config.toml
n_layer = 16
d_model = 128
n_head = 2
n_kv_head = 2
head_dim = 64
d_mlp = 512
vocab_size = 5384
activation = "squared_relu"
norm = "rmsnorm"
norm_place = "pre"
norm_eps = 1e-06
positions = "rope"
rope_base = 10000.0
rope_fraction = 1.0
qk_norm = true
attn_scale = 0.139
bias = "none"
tie_embeddings = false
parallel_block = false
extras = ["capped logits"]
init = "normal"
init_std_qkv = 0.0576
init_std_o = 0.0
init_std_up = 0.0576
init_std_down = 0.0
optimizer = "muon"
lr = 0.00451
beta1 = 0.95
weight_decay = 0.044
lr_head = 0.0078
warmup_steps = 0
schedule = "wsd"
decay_fraction = 0.657
decay_shape = "pow"
final_lr_fraction = 0.0
batch_tokens = 32768
seq_len = 256
doc_mask = false
train_tokens = 186600000
steps = 5695
dataset = "wikipedia_en"
Each number is 500 + 40 x the weight over its row's rms, rounded and kept within 0 to 999. Layers, rows and columns count from 0. Numbers have three digits each. The size before them is the row's rms in percent of the matrix's.

# up: layer 10 MLP up, 512x128, rms 0.228, rows 92-191, columns 0-63
# down: layer 10 MLP down (transposed), 512x128, rms 0.24, rows 92-191, columns 0-63
up92 109:492514429525517544439532441547563415542516572514530486503503517484590506555507523497449568462504481486435541518483423493497480525435456484548500481537521551486523494466545503518533464525533518
down92 113:415510577512492528393476507544479511495498485474506471507533509559481457576506438505517393488535505523504571566417507552506514508479467484559561525505541444548465475498484518488493446515482444
up93 110:511556495558520493516480405526573500527525489405518489502447533453511474483533507494454511413552463535534478490559496519508593542502465513537507532497502527467488504427502511505363447493503549
down93 107:567434501473461448519509471487444503460530519544502550504562510526452580543535503554461563489548506496478441589547491493418488522528549467523481554477518571501423560509517528593531495509507528
up94 109:535526493508480527538507424509521498531565502509498523491400478429424514511484441468450505520552580539474438485479488465505557482519510458457522434484479456531360516493500499492446481513429537
down94 107:466525504522492444456557495578536520468585524457442502516539474473536525528466481520497521614477468505504521496552475437507537431538545571454476465546543428409552502481516516537554459422451521
up95 089:524501505448496452478488501444537527435471513533436464467461515514526501453478497474514488462465524541481574488574451483489538493520552537526488452598477536515484521487471533526472472474453449
down95 082:563493562417523558480467510460438485443556363505491537516525500503513529525557477533540493543523430471484573552576487492464443537496411513485532522514517510537457444495526458553501556476531519
up96 095:490461553448446532481534504520543496524442515472449442516465571508526440532478493479502559521513511510482442437564460491496550472495528476514520504528539558480589543492528538552467459448482541
down96 114:535546569507569500511476517546492430440516452573545486414505519480478466460526498540476482480469507448445498497493480567582539553503451500521468489551486536584589477600516503495524478476513510
up97 109:468524398501519507401512501436475429482556482483491536466494485571545517485477477477482463506478517496492565405542516506463572493476518520572500565551510528468506517465456459508454532537471470
down97 114:564450472475516555500479521479473524530499517542587593447502521554445499517451428485459494542507532608550485484540448507424491512434477495461505510494489587456443534520462544508548494504482467
up98 100:525476457570497470510450507437534610533518486508461439557476543478546556508486507528524515520529555501526563458468426518424514545537571461559475502523537464458500483483527488497501467461474515
down98 098:495543425582490509569490482398505530447460428475486499473537507552504471481493511565547462433491489491531493493475518460514432529490491533464353482511476446519524562503450503541513495455488519
up99 111:477489436515475454571475464519536463559396478501531578418554570574474559502529568536463496543514543455488458534498476487525486543453471497504525516489488524480463479378514450500456486474511541
down99 101:542449494441513579440478557500487494511447502487558558461565461521468551518558496504416537542553471507495484481476534438507533598519483582504556522485531530435503443546504454444507519474479512
up100 095:496568466466509551436534480483602557577520423444424481531397500510483458525500506439416497507404472467468521465462527397471489515540469488526529507506480523456572513488522531505561451480530463
down100 105:514452517464469455510524587513488574438549494501560510440554446476481551468539519556543503515529511462454506538453441519506497506489527500468523373492475531450520493533457514490515534531460531
up101 108:531429480501459515541530546505544496537490426513434471472501545459530519543498538580480474510504511494423518530571502479554505484552466546541501486519394535586530494465486502464476530510424453
down101 105:495558533512511433544449457510493529541534445571515499504508485514500512539488462516516579459499483514480456493543463477428523455526513451508492407486504503462472568480534522480524467518627497
up102 105:506508459545449504493491442515494452497484536452489502461420489514471492479500554526543534474549493520498428506537471488495499515570482451422472555496522574527490454481511540507492502494471528
down102 108:505512416548453517416517429499526416480493482454484467496566500526552543488535487492510503501553472503533479535480502398464477470504374527481467540495463506457474510469436460495482491468497477
up103 095:524554505492540520445509405496499486515494473464471472458538572490556540480516512451533482440507491434481514446489464477469550526499480509526590490521407465502551506527458412485509461470486547
down103 093:475535484496526436498492509517485500526517429491554475511447488483432498480509551566527449533450507426452543549480465476429514570500566460464511514552557583459516499491511523490435536493464430
up104 098:517566452465534540503547555496516437505489503478494438455535430455476513495441550435455538499509521528444539547513534574471476468465480481555544504496504525549543428548540507434494463508522517
down104 095:473549458471571521482507518494521484461523507479526533538508451482507415578559479563514507537448429523465478473447547499485452551451465525461497523520479459442484498442543526500544547496433513
up105 105:532464513534505476506532453501505468520500491534481541502485445504436558439456465554492457492480466532457474552450514466593516525557463471512420524446547548517519503489462430509626513516484518
down105 085:578468497519525444578568475527539563501467417571496532546494522481457554565444462465500447506444471492490482558458595456607561536469488516448416512534501536539490441540477466432577549475477527
up106 114:476453524494504512452509531467545449500474510502488532572438503538563417496562424579529575508560441543516512486473482561540490512517508512403436446537460541447478573499492501471431487481515531
down106 110:468509480567506470477503441539509518448540456414518567510570545545454483546536480490485449481495527458488537516465540505540473483550538550536485478467506474480454538536533447504459528548389561
up107 097:493505527484488463464464457467507500540498568435480487476443556488479509528507544457439518549539485621456450556498482583554435525529531533494549573535446436533541462502555540570511492495508560
down107 102:477544602506509458450525460510463467459549528459492436550530496520432488431512524458488409514532500432595492522460473547564429502554526511460517529476487445455493489488495499584510534502527522
up108 097:492486497517472519495500500495563479520571531462550438475539455529546582503486497462458540586481516495429476465495396477563594497507515482533507417481608510443510504489545471518522513417515490
down108 095:565510501586505512425456591460525529523530507492501471569537542452456512469563501454478507515464492490495500527486536477532495446444445473469454497479537463429479500615462451499506527420518551
up109 117:535509504562483517468436440533577512523510582510550494511520501523528523511520485488540515524467452531463479444533488583566531540578570466467605494503535507454517508541509437447529452538507521
down109 125:515541453537507461475520520532454571461514499540530494472459389578573508475510473530552490475461463498516542493494512484543463461498518534509503449416464540522433556605529492482500512573480559
up110 088:489492488574577477538418482496524438525483530454522497525489505531506510458517469428508534500491466573447478482530565515475564592568531502482472501494499474564466448537406512527495519518477508
down110 086:503573535488574475514490545530516450555511436501508495461468482521488484449456508527498414589464508462420534445500528543544511487504528524474460556455455493488457529539455534571467494573434457
up111 100:450424521504422541477490478557504460516542533510533446558452400477569525469444472537535520482461506562560472533545458515494491548513519529471538441454532490521385461462519461451476460482547432
down111 092:513464539470494448485481503534459455518470456512497574568471473523463485519525463470471525492482427505479533557506473478522531528557522461475508519561424502478469525503449554455564493463530529
up112 096:489556435481455456563591472506544404561499507500429465424456471514476415476543496486446477560558504502486467534484460550545522486493526526479486501514412465522476501587441478498482519509492535
down112 089:489557465479508536486538530413458518542535473508578462546487464544490537489564536469507447518456506472511487461550479477530483460476535519495458526468568495546452504512488552514470591435555541
up113 098:557477552537500466528549390502480477532478533529457518582485545597474497533469498511488467570443484552546483500501623555474549572525550540482531515499483534516445512510490560476469574531504528
down113 099:484497473475539536485486520540491469497541511519503543548490572570386467506471496531488523475516492514535514501527498570475473576535466465468465462477577482473519533439440568429503505506487553
up114 105:570514477485494598472512505571539443477502565443572502523458483557488510512463597534448482526560579422508488484491519539539530485444452516539461511477485549478520526536529491507529555467608475
down114 107:491528510634512538548521523504540502473453542450515535533531525501530526410566557521446459523511461482445520519481504506494488478480475490510516564448527533515460502464557444472452532541406491
up115 086:526483469475562494456488469460480551463443442523386500561508522466526544550503472450492449471552502499465506494528543500417575477483448504504515507528528455497485485518504516462571451558408495
down115 086:459492522472525433487593490467515500515443505540480441545459503421427536503520497496494480480496441514469455644468551505565496545492488484507518497456515443528472492509519469513466529510544526
up116 112:488543470493492474437457475442466475535527516463458542532483438473529488540452574500475540478494574459428517538496470486486585566608508508588560531505548519498537425490507513515504491541536509
down116 112:477545523467514539469444560531493501514541504468510415473527500420498494555504515476457485518460449473509595543555485544438525480487537595521440514502534485495545522496544535442447525539507475
up117 096:507494448508447539506529523508565413614510511503515505503571499450476511510469630509486488521560523390469414489511505446478519507459436501495445481474520450475520524556460531416545467529563476
down117 110:483524496481580507519487539505454471521542525571456519466486592530474502436565502538489544421485468473538502527515502462569407512465472506454537477499517425554560526535485480442533529527587497
up118 114:469490493502404404444473555490540488572464476484442568541514483439533534451522484484502509470594450462464524503425424487454544535458445506468513483447516499554481522471443471514532462505546453
down118 112:568533438476475520421476489507461546485522483519472509530510489527477563425548495522500504492469442469447488479484497455425500478517511575541493487474435514444524467568408501516587552485524506
up119 089:542539499474448529524570504450540487558485570402419536511434505490537464470537508483566508531520488528476472483488491538506523500510471553466449473502500522502537563536565565484578456531480430
down119 092:508522563427521499527547517514458481483489530523557489518462533483460478525450449532531475547555478522561501552493547460523538500463545419479547490483500500568559437548477488507475571465472421
up120 102:477453490463467540504487481514504456455500528549458518620518475453547573487508514486497464555544537453465566480522535474514553447508536497540505441480440524487491537497459521473543478446465495
down120 104:497500493552448527545489503529487491489485490511529474497540539432516485487499517455498505394538439501518444517579503470573428497515521426547508419579510507516509517449509526458503504524472485
up121 100:480441504613544501506519531492482494522489466510473499500458482512432540531527448416487500470522491520472502461521502523511458565499478425474610496490484471516560440471521496539508504535517478
down121 101:450504424558541483511540500521474496458502435532487562468571588500456477529578520513501431544472487498478502509471591488568509529526507484443492444518459484550511559463512524546459533494452566
up122 078:506440528503544548511548473549532480488433481517527496478507498499468468553443434442479549435426545507476576448466488523473526470516467491484550552507489442509488474470458468517459502501586500
down122 076:546551506486421478568533524508523560471512458523575527522529562454450560497542482454536403515451457475562503543517538409513447496479563475484467508484515551566484539524459527459555573462474467
up123 087:552494470514491443522481544460572464511445457497502529530520528529455488441507455478464545500474518593439548534568496487507513461571560488481568456534525401469513451482513497492569516466455469
down123 091:478537511470473486441469511478475498447443506501523444513516613519425476464489481524462517436478546502500495399501442470534429506458502503504532502456531539478447541482526545450487535432498482
up124 113:444543486542454521515538514545480479518536513522474519477489550460476444442474497513504587533537382515484572417513505579524496469463511504441450578464446538473514566533495516495493507528578500
down124 101:475525501474489450426501533448476443493586484497492524465612486478500464562476468493537425558500453511531534481489513522435500489452525455467536552503467526454424469516489544489516483558520466
up125 082:505488557540454577503494523447497515443455538549539543558460479476439505575487517436536589527528519448450504431484505556452512469538507430522477479492504525541445503487523503487529548459512412
down125 091:569504528477572488430545512496486464487523544514495490410471504518513488504506416515557475525472516509507538547557444524523487467501540525436499488523505490486489501540357474549541498557479606
up126 112:574495484507506531485490497491465585504486447502498567549417506454551477507485530504531445555493466556515485498481545546492551533570559529531475485453391519521481506473526494469493542571493437
down126 111:515460474573507468482511516529479515484590515564504532550566492475550521472514542526598572559482480500536586466522471488465522538437593518514513517460463542483476500467542523511480557577443508
up127 114:442511533524456485546472416541538498462495566498519548528453451512572523485474552576484479535529490450483499568491458486558547535477474447414495478505575479497460496494484513423434525492557527
down127 112:497464466518480559520522559466446542432513475556502451451505404498445497502542535519505477458496474461485513486473534427490514540510519415510485481487481504513543479471518516489465517494544552
up128 103:488573583439511538523526511518529490537516445492455526495509521415500482486398525449460510536541505454493461468508468533455510507520495544496510450534439529434515453541567529481525546447466490
down128 108:553552503439499559566493515503464505444533513513471552514488495446535471444516482482508516485514481459518452468525489526407509465526482493480475392559490447476455484442482509467475614514489472
up129 100:474480544537444498455522501534536505575496528564422547538491466512509517511555487453506544493455544446493512451541413558517545521464414425492529466546442522513492452577534494487473481515543531
down129 112:483471532519531467458471505451480472453475460448460520535559577525530507517552515555533538559547494492484418488521553456438482481475511494550551541509450529483485513470519502558473461408502569
up130 097:482482465467501540524462537510502495532501550448488458536514542523478475514541451516434495533454522507525492465498473556483532522494438473526475514496483512443565489495617455495456522584436498
down130 105:484522512486495549552391518434495508518464451460464517573577535410415477503495505606482463555555519486565497488524484433539481501523467516459473472497455505479525477535503496544452493619529546
up131 102:507508537560486532549493484527519496505487486530436504577460459508534526529467507521481519523442575465496481538449432451517546442497552437495457532503513495532417502450544432512495597488527494
down131 110:471473483414485512539493513525447499528475492475412612495519526474523505505497478494525505463458511549579499499500464461515604555534508473437423449537505483565421462534522528536511561509492450
up132 108:532468457426434482531486534526478510526513471488512468508454566491499471471442539494512513559509527546496476505495464490516451565524568444506520543492529494429495446466423484508489461577530549
down132 098:510495565504549493540523528452520523497547436548510480493542534452585469460504509424509516527472511455500474444447487535507498559519540501421493477426412490512507513537570503547508471536487511
up133 102:479515496550430525564498507479508525521533499415532489452580495492520437522462561489470516455543587467500504469493456486471546606532498493513472511508472501473534440485555494491557568456473511
down133 097:499509455530492590543537605491520597537561451503493538532512450430476451481526518563531529445538518471511512493448488513507541459511503467503426534519470502424504533492520458504522566443470487
up134 107:486515494534505460521510511526477475517491478467479542509488453417524520517538467553416518511435527474393574490462580519513483525402467510576446509505583512491442466483539542510431528500614445
down134 100:537483468500557501561528459602499484526524482429468488518509543451480533525496434461444553451519457468531480505492495559548498514451554526481532508515513421490474491499466593454502530505506564
up135 097:505506484472514466432488579495483458539535532487468547493496483580564511452543517458403517531604490551491503463432527548536495524484478485509434581539488489553532490420547508510478485525521509
down135 107:487540478522483534412447514550465535489479454468474472470522547574480601473507503432569453540496573549523457451497432502511478468447484516524391564538523500618533532483469459513512518495535462
up136 102:504529528388498465502503502490525481517509502492495481527474514476513505467487531467439570504522424505467495423434483510493515527529514468493505542459488497446468510443497525498508511488546556
down136 103:477493484420541572416520533451529520518438522476566490528523529551526544518542515510540461560543488547517533525524463524561482453543522496529454543430503480621414449474475505454517526458487489
up137 095:502481481539464520466532621518465576541513534480548493486438494433553513581492537485516469478502459512490438511482445446471522503491480510569510480534523526400561520482531488518517485491428522
down137 115:523573499556509451426472520562514481558590531460497520455559469562569488476417466434580507537502510476497551492539536417514509466529500512443496478537475514533494516519461566493522511495509463
up138 110:480471405455507480569483406522454471476530515525531562490545560501482525480421566495458445456554533542506479496519497487559527462454487464499531510511465503467438504494474518465509483561531526
down138 101:527557547510535458493505447521517515606479560454501568449511576482482456497501548488519484477529438483538500503524549474431572518486471455501458564425532528449463497604487433400464554508530496
up139 089:519480505468533376549506426423531499502496448536523496484453470520439513523475519447472503484512433439470500517595475570497483511469410525502495547547514576505471527476610439452540513628482476
down139 083:630508503533533471535547480505497506493481410555481532524519536494415555542528490499531458457459446506518478521452609458555516580469480490435443543501519548486491497506466483471561572489472497
up140 107:561419444447485509412515526516431566407516502511487495520445499517486425489479524506433495528587519436456494504543449568464491553508466520554524455514519481512478580472481451540502530576457548
down140 105:512586461495552560439486458511531495545550498484443439522544426503444538554556512464501459545528486513500496496532479537494516489499471521478492467536546504535415469462509489539453506475478565
up141 087:432466500527477444540534459522559483508558532515529494495516538586447548519519478561485459523537512471519530524502541494518582530507505545529586536468462507498580484506542490447538444480527584
down141 085:550517481509463493492527452562541482494483481512482533503463538534552511522497434502571518554467465406540464462531578572542476476495434547459509479514491477477486507431517502427457544524497509
up142 104:476478503448545443480395483511527529450573512531515540533463455500558483475524498435486516516442502551498509492499543436581523544584470541529535528543474490504517469476488485547460422543477494
down142 097:477476552469510551552555499482560458515457501457491514501549479405450539494487437532477457569546522463421536527538478487450485533501556517566462468469463455515544510500502547473481451468466530
up143 107:526495493460447580548522462568501436557562501583501540449510546486508586481433522523541433590540501511497499485518502499555461570500548480515454529569529508538443552475565512499475525499526554
down143 100:499495479539536552461570534560545521465454506448446496494510511431483515446430443435479527434424489505485497488494421409510513558437463578484552468521437523456495536500514431479534485496540534
up144 012:481566502513433448598462447539487510503477593487495484520508466501454438498481518510522519517501523559494482491530475566515555506549576448544504485490579576466568496512520526533492562489536450
down144 012:529418485455429541539492495527538436478496516463480525501550497515487524467554465449496501424523477535464466439406510493462526493611512472484542483449390577505517449579466434485476533513468532
up145 094:542461564495479543461555502458541471514473573506477543551545502489508544529515464490547528535525472384521482517533498505541503499471524490546509454454443477474471519528485470532467429516560525
down145 102:578553472557514454490444512479544476515542462487497471516570513509531450517530470452584459502509518430524524534539528535516540427494535484467494477442464479413448554464584497519506484527427527
up146 094:522479519507439466540561538495476481588489527547436436529520468540434474568483538533416531515515541559478517542472478553435543489461449478655525475489474519451505442510518467514533495511467514
down146 097:510510533506520439512415539571516498526454473523518492524558495484490491535514520482594493454481516503609549373544484524486491560387480460502498448508418482482470439505480534500517481442453524
up147 098:534481466575480459483566497505479519495447462451503517517468521449489539536526475571506493445482500468495519486468524446460500470474442480574441507550519469501520512486458495474455495616433501
down147 103:585601492460461463497414472472468485552490478535521490530545491512523466556489509490459473515484495544508563459550466447517486545483484562538553476490586497521557496522492484469546495485586528
up148 094:540603552457530443501497485479542529493439505529448541503494496487515411517527537496461515458566538548478518523439470469493554548519514494509556471496523484554525498533518531472487439516584503
down148 093:511433488549494509483506503436524546468541448439429474480492571516486539490445496436470489532535486547505527482561561502566459517514472524517513471456502538558516542553572541546508506421498536
up149 103:480513475477517450593550538529434432479607616476479527539474487552512473437429554495429519491461461498477478537448471476512555540494529534458508474545437503510480533523465578488486528469495490
down149 100:459516451572491465531513494485545464466531496506486556410497537571548475510511414437495449467503485480530516487496568501463484517492509524458517479509423537541403494425397463540583463469466510
up150 099:426436511523553460560487462583614502498470547492414475435467497506484464487525503472454481500490494501522512427489485547539532492394493510559445533573510522452592499509454469486533502448511559
down150 097:513493514431486474424490497515509517498497455475522548555489561462520536576454400499507428475485445532530538452501542503542520460506501491404448533498601588461449470472548518490499502510491538
up151 107:555447535521533485455443614497509548503496494532467531546408511502564467498543529538471529471538478561490583456520461488568494533466501517536510460544439520404468519538522411556444533540475524
down151 101:467459498532526466481489438444492520553584448515493497520536483539520498506637572548499493492541495465531485478469496413503443424539465506533510441455512463522498490500513425546522523519429520
up152 091:527535503483498564427508509447512547524531564568468459506543437493568487490493527568511528483496488562479537481589564629446511457534531528532545542550441508478461506470485542573440474552459488
down152 093:486539536478435517488489514551521541468483559489521485544539411509555569486449457450557540469417491432548535586452509488452529524553448531557457548534560446521538495510499471517454546468507520
up153 104:462489453546455484466574446490494539552484469504453578499492548532474467449468536556497443549591521487462561496553447549555474538520469537521541524503565545448462497569401541508502556486506461
down153 105:460489562511486516467482556474503442447517501516524492537522494520518467510483535516498453518520505589569594509465511518478460493518442564501411505446492529475550525543555485540515496496509457
up154 080:523543521523492566458526441485464550478449514442498514448537518516483491534436517442473505499507510487548460413443491516471518544491539424437511517544462524561459554506519546498492545481455507
down154 106:494513477544549518523464565457502511501415481489542464443542513503391517507501504545490469495571534481560436560481514500522501568507448503458517483505446484579540506526512413517505547459447455
up155 101:541558504495431564505472503497547504528479520483553508467501516431452576551468567449499521505524475421443462477486519549492496514476512523510530519537391445487461506512551513481492502460524469
down155 091:579458551502484637455576507478488437458513422499476475543467585486484458566491455480465532490453520583522480551469479517552505563517442536528540539421530504509418474527505606507466484519565492
up156 098:522537531484497543502516476551510504576533463498494465508504534514461446504473514505462500471525507537465500482474520538512556569546487606574527468480475505448500475478575574522503568500427381
down156 102:466499576528501582496548526548481417470482520446484468483516528428456430426494551533449449466551500446475490473507516488516494589492408502481512482505439472536526528450460475477473520443486545
up157 109:524503555511493507492518523487513470532552475468441477528428521483489512484519478455480507409500521505478443488469499519559549517553522500540509475439493458436571437521480457480521469523538560
down157 101:510474493434504406486548467458503490473489546531488483501485464541440529562512517538526453430452430490593493490494551411470486414433534481446485515503586573490420482472451565462423539513465520
up158 093:476520458502484512511482529508493526442503440488517587499441591489580502486496500489478490530515489557497475401507503549544526561544494589453548434484509494466559500510503491480527500491576547
down158 095:508534432572466477502563538433458461467543468503545557471538559425433476546433475479479530492445483490499444522504479517520470548480513505486514473587476544475546479543583460421495545454509441
up159 104:533525419509538486443461491428463454433481502506525484524408476442486504536443466535523495486446500527509431510502528508557566495506428473426557507483494508471451423458489474512461521535411438
down159 103:515511500491485527541545502491529546478530571479569493483604505487485479408457514525547564472524497498453474425514480488484543472510442563466543455496486493506499541449469464500478475483496453
up160 093:431460551541425535592509461529462501450499468485523540504560496444543475523449561422506440489586552519556446539439519561452506466558463473474497498505542528450521446483503551489472455587540536
down160 104:483464513418537498474475454458515574487484409481516535547542475544472443504512542587510478496397528433505497533535518492568500469535511545459515496512525481470507494545540500483428465519411450
up161 102:430492499504487476506457520473504541509545469454477447476457465453498610502510513484544534461552551513418520522426425559545564520492499440509524567520451479528494515511504518579467522491469549
down161 099:534507525498512479543521549455461488559481454543506464536469423479426522482494503526550497553525558574498445527543492499502523505537495463508500488510522517498509596455512469483510492465532410
up162 093:509505507555557564536556544437566506507524577442563471526471563459481533480494481483465531564492520474555585485499525504526458528496467412540481442515536484462446523460524552513497489551504462
down162 098:460543468591435580524534454484451558533583511491580562510508492497469452496525446540449500468511509451535436500497505512537431510444500446456507509527451487463538508507538524509492489524473483
up163 112:563535487514455531447486467530494521495465534472429545527523513473529460512562536470490510403490513529500555460484520484430555522484449572537531507527484575466491480439505442491516499506510455
down163 125:583414508545562504479497554523500490506525524466573539404526480555493472496509527492509510535485534486499535515443520491432547443480447493456466547457546547502530600547523474468495399497471499
up164 103:532459462516460587477504400505532510553563546538533433432465465513518529489465473492433460541482428524470531533422461524517524502466515489518537488420500526490531460495510527537530552565544439
down164 089:506545510481549450493547524522561452485486494536496497544474513496540477446546564528484546524497487497547508520512495526467485474440462469494507443516473484428636492445510551549468555512592541
up165 098:516480525539545565540521538517457569478465523495467507423407516455478566551476506482525481604497534530492494442534407462532549521533501515497507480501463515524536485592504493541496554593445381
down165 095:502456567466457459508510495555432525477533549515467542527496382474484469493472551484513495467502528504494479497544523451494506487497505482456562479509537453510443515532422525486498495515504438
up166 091:456478531532442577522505504508518487459586524611476543551506477449405429516446444547465487557441519502501541494529496504484528464609548425519493531470449524466489497529525536455488435564479429
down166 089:473505549431511556533538537396483491469529504560563538512499484427492563530461521487505515518556511543481466542491530464524510471506463521533510525487537541469508479622487469448482483462493452
up167 094:472482538474515477476516441460522535533480536463499451462526583476555523490485535481514503471531485518564488540456486508455507494534484569541551470571465512452481528442540540532544499535455530
down167 102:500538482552506443513485519434486533456505552597574409514559514432501557510492431487509571515517490477529435487473438502543503495547552577536463499512500512505452490481420524447548507435515517
up168 095:434545442529503463517490437448505535518495476499403488499496507552489482574505443470544524479468551483592488544512509444517524554468435488555461442528477491546441493494476519501484536496503474
down168 091:450471501464484404572452571405544496523459550507519543547508399612463458476482503487463526492494515416546486504471532481487518552510508572444473431438480488539545474543545504426522502472460538
up169 092:535520447505463606503485584558516434450531541452451445506496475475479418435513551489482473539446517548487515466475519539487510481497531547523479550587554466461574519447442505496509478510526498
down169 093:507526515527517479469485497456480478507534465494537482545466501533437470477554465487501509433452534540446501483474542490454527613408527481497448491524517429496556545432497445510437536476514492
up170 080:469452547471421521530499515500475503555488578469523509497494508503469507456519513509589465583493515545505487400542474520451499377541490518584531464494483488483512566496476519482513501455435515
down170 083:520513538506479457492563498499535506519465535504478530451504467445516492537459571473501532444491551525515528539506492511608515576566570490444511551476509520534559530574463483511479486485496462
up171 106:410503540506507547463532513427578493538512522487439488508531498409522523500546572502488542512492530528432529464506554428486553458561527503521473508553464568560455550511527475525473480482552523
down171 128:533534482505522472438445456423518432569496502495549500525487520495521502550473434473547532495496457514434517498484564469489586501526428549449518454508584508556423514506431568457503566508501435
up172 103:445534485537491509508504490540486506438502526529494521450384472494470527475401523524497461548568469497529517441501575520509517458506551491544485570502522507490538479500516533540488494469458459
down172 102:463526364530451501524494453448487486555451480529534498577483506482513542514454484513508502497492566486500465518466574506473514428433567484445555494552491528429514452545553503502487568458466486
up173 102:479512423600511533452463483494524464473586543508429448524483533487484541466492516528499439500585524616532478488529524516459430576498529456423488548556527455505496540467472527488494562525478530
down173 100:558467529501517476529426547543474466536543522551492485503484557474437555508506532537533517591477543508428529572499481518541497461477518484461446505503457403468503481512523563474498550476439479
up174 082:496510502431528454518497396534515450471410523525527426543502535541585494448506551571552460488463470557487442443458426455519496469405513497515569480475529519465542536524512474448485526505479459
down174 085:509536510459464474503514506556530450543506501528480538452491590495444496464493454528464534484494531483470532479537556430499452508455535523512530525438536497606494508493545421422484526482504444
up175 097:499509499495480477422512480507502489519550535556466572474518478489559555433518471499466518545469476481467424471477500550503506484484475467499524530520458489533507421517431506477482556481459590
down175 102:545503507523467465556515562558397487428476515427468515552598594464525530523526456504468525536472491477499475516455537501563531544495538502504562496516417501536397491477506528520441448479550483
up176 090:497517490521528462543446461482473470522510472633531523630520524488477478482535533478440491393515426465467528516439520559549510482522564536478451533481484508462509481453529445458555511516431533
down176 083:593518492545493500582561445491477544533483424522506488529496509470393494528519440491518449486476482531537535533484575485585519540491542498445459509450559539545468540509443465484467553479503462
up177 092:515546462423438504497491520513481516486570551537525521557494512514512495448493528575465500474527571467459460492575511557524500512488491405516497502556443568523509488488560436600495469517458502
down177 120:516495554443570529511513511505500532396545494421553529513512501444511495534541511477470391446534533437555551503570534493494530506514531502527507503473479477647474581492539491501437479518504470
up178 108:441419525469486459551473518549545475408500527501497541554487546528519492452530451495466513484543480486515519499532493466484440542552530520473515543506492453494461445486550507484480460543457531
down178 106:421503479561545540492564458565501449487551515502505564510498494496489510478451494559414494478549488453509501554474527468525496495475487467480519476496468493483491500579483495497466513468534478
up179 104:550499573517394456458499568449481527476474504496497554502422443519465451572467534516425541512495538506479519534477499514496554605536503443549551508477479469560418457468531491521492516468475483
down179 097:525482479530491486554507534491585518457549582566507470440536449501518528476570548524501471522540504509523426495523436454543509480554425603487579445468518432522523491559439496572517571441423470
up180 113:472483479507457387469520508586509569470514498496458448462463550501515517549422442528466510465455497465482490463508455532482507486491549450519512552501498510446487476510567512484511458477548513
down180 106:528560507534543467449591538530470512549502552539516445504486504527486542519430527474481479520507485520487454503556499443445527510484511482540432391482460476514457519514586497591528482495509524
up181 101:428505477474547524499480420565568475539444481533437471470484498456451602467507497496466513489517510531480505588524484564497510467511523558506512531496531441496486559460547547427430547519489472
down181 093:489451524546462550470507564579506457506496515544501533554448573471431465541538516485510472558557500568525516505574457482458527464516477514484496521557522579531575465536463504423489517474548463
up182 093:466487413524502473448565522497479529490484480535454519495432483492583465591479518585552460511468509537455534463518553586579560557469553502496400542470499504443514478474497553491461502547486420
down182 089:590518556559470542515520532540505484504476492453497460573493516504471584484492478524510535482561462443483519519487513440545489557498507490509542554571479531528545504531526600486480517486523552
up183 097:556501522490545518477496455504497513442470490432526415582418501515612508528448519544547491442516522473435360501501486496490463510490561408521513489562534468437528452499476428495515519450421487
down183 103:481465528542511532523483506538494519529555477503537474440510469464494570510440484496477526506508429549479494547500487470460429500464472518503538436544410417463461492581507444529443450529503501
up184 097:530482517506496492464550509446535620529448540525462496412484515497545529599445523476470509497413514545475523491460438563460493559504508514470530539510490466542501564477483503503495507523517386
down184 105:546586539491512515549526528430461557449507555492482497454512448580540528502547440503552477541454541498495505488545526532483554382533533534514505501459487486527467481496394510523497485544464471
up185 101:467521417449479593566534550481547476468492521464471471540449456514535514496481590467397484537515536556540491559508510540487422550552516530542532440553436550485488596527484530475551514504519570
down185 099:462541467499493486508431494577499431475541448525490490545572527493494496464532544500531504541509473551491467448553533483535498510564451542523443462464509508508451472426423589466566522549379435
up186 109:509482509461533488477537521435465497522534493531506527467478488506469564468526533516459520491524501531388462500535497570485562499523531573527521529402535437491485580455459485530514542484451465
down186 108:485544555473565506549532463487531556494464493510562541488441493549482581540464408484451419416518462485513506499557518526554468487533483459490474513500505447448489493553503633477506531527447444
up187 101:465518528501441507566554469467544508450475473435458517534559475504522537480518488490467391552596476503517482454488527510492509435507492562497575497538449544574490566475510466525499508569535509
down187 096:536552441520489508502456562464450474529515526515544530592464485463551535460548506504509492581464474469488528537571498459468467496519474527501425476468550410485503481483427452500512481448526519
up188 098:498468468554450452500505479520535548541484521516431463432431460443533449440439521545440485505537450560458440491478532595443522481438542499543471501428440540510524453471539492502513488471484514
down188 089:494488523536540520469507478486591470444528511483467504441455488515549500433461534456519497437438525518481572560508495444563485477408497532475517464432482434576494526501415462553509529502493451
up189 096:509539434516503531504472516544481422542600513524458515457518520527541469540450548522495506553508522477471458490491472497527478530473482480528570420497518446491519507499561429461458521539494470
down189 113:532579548504500483438494540569527481473472458532541520488465391543543467551488464581505513484486526461487464524440420452517440530565524512477535517508449503447561519547511488515522568497525468
up190 104:483532519526455479467530469505508515472526489490412437493501498580520526569523507563449555473528562579518526463527533566497474510497455493511431508528463576428475505494520600540518585515548399
down190 099:551538534526493483516452539500507427383538537489499563447441470460466504448483526546444478451420509462532443553413551485547490435497440487549493498562425546522522470507539517462483462453532519
up191 110:472456446512436513562514498527516540527509552498481499503552551450511431548469525486460478503549537440491462535519531494549401515566515497494463561484458460456434515518505540473526543472515372
down191 108:500521505495533498569547511505494479524546478495519521430510457458562506534511452521500455554495509393521488481513548431535465525532505478469531505491462556491573438579492482479510504516474499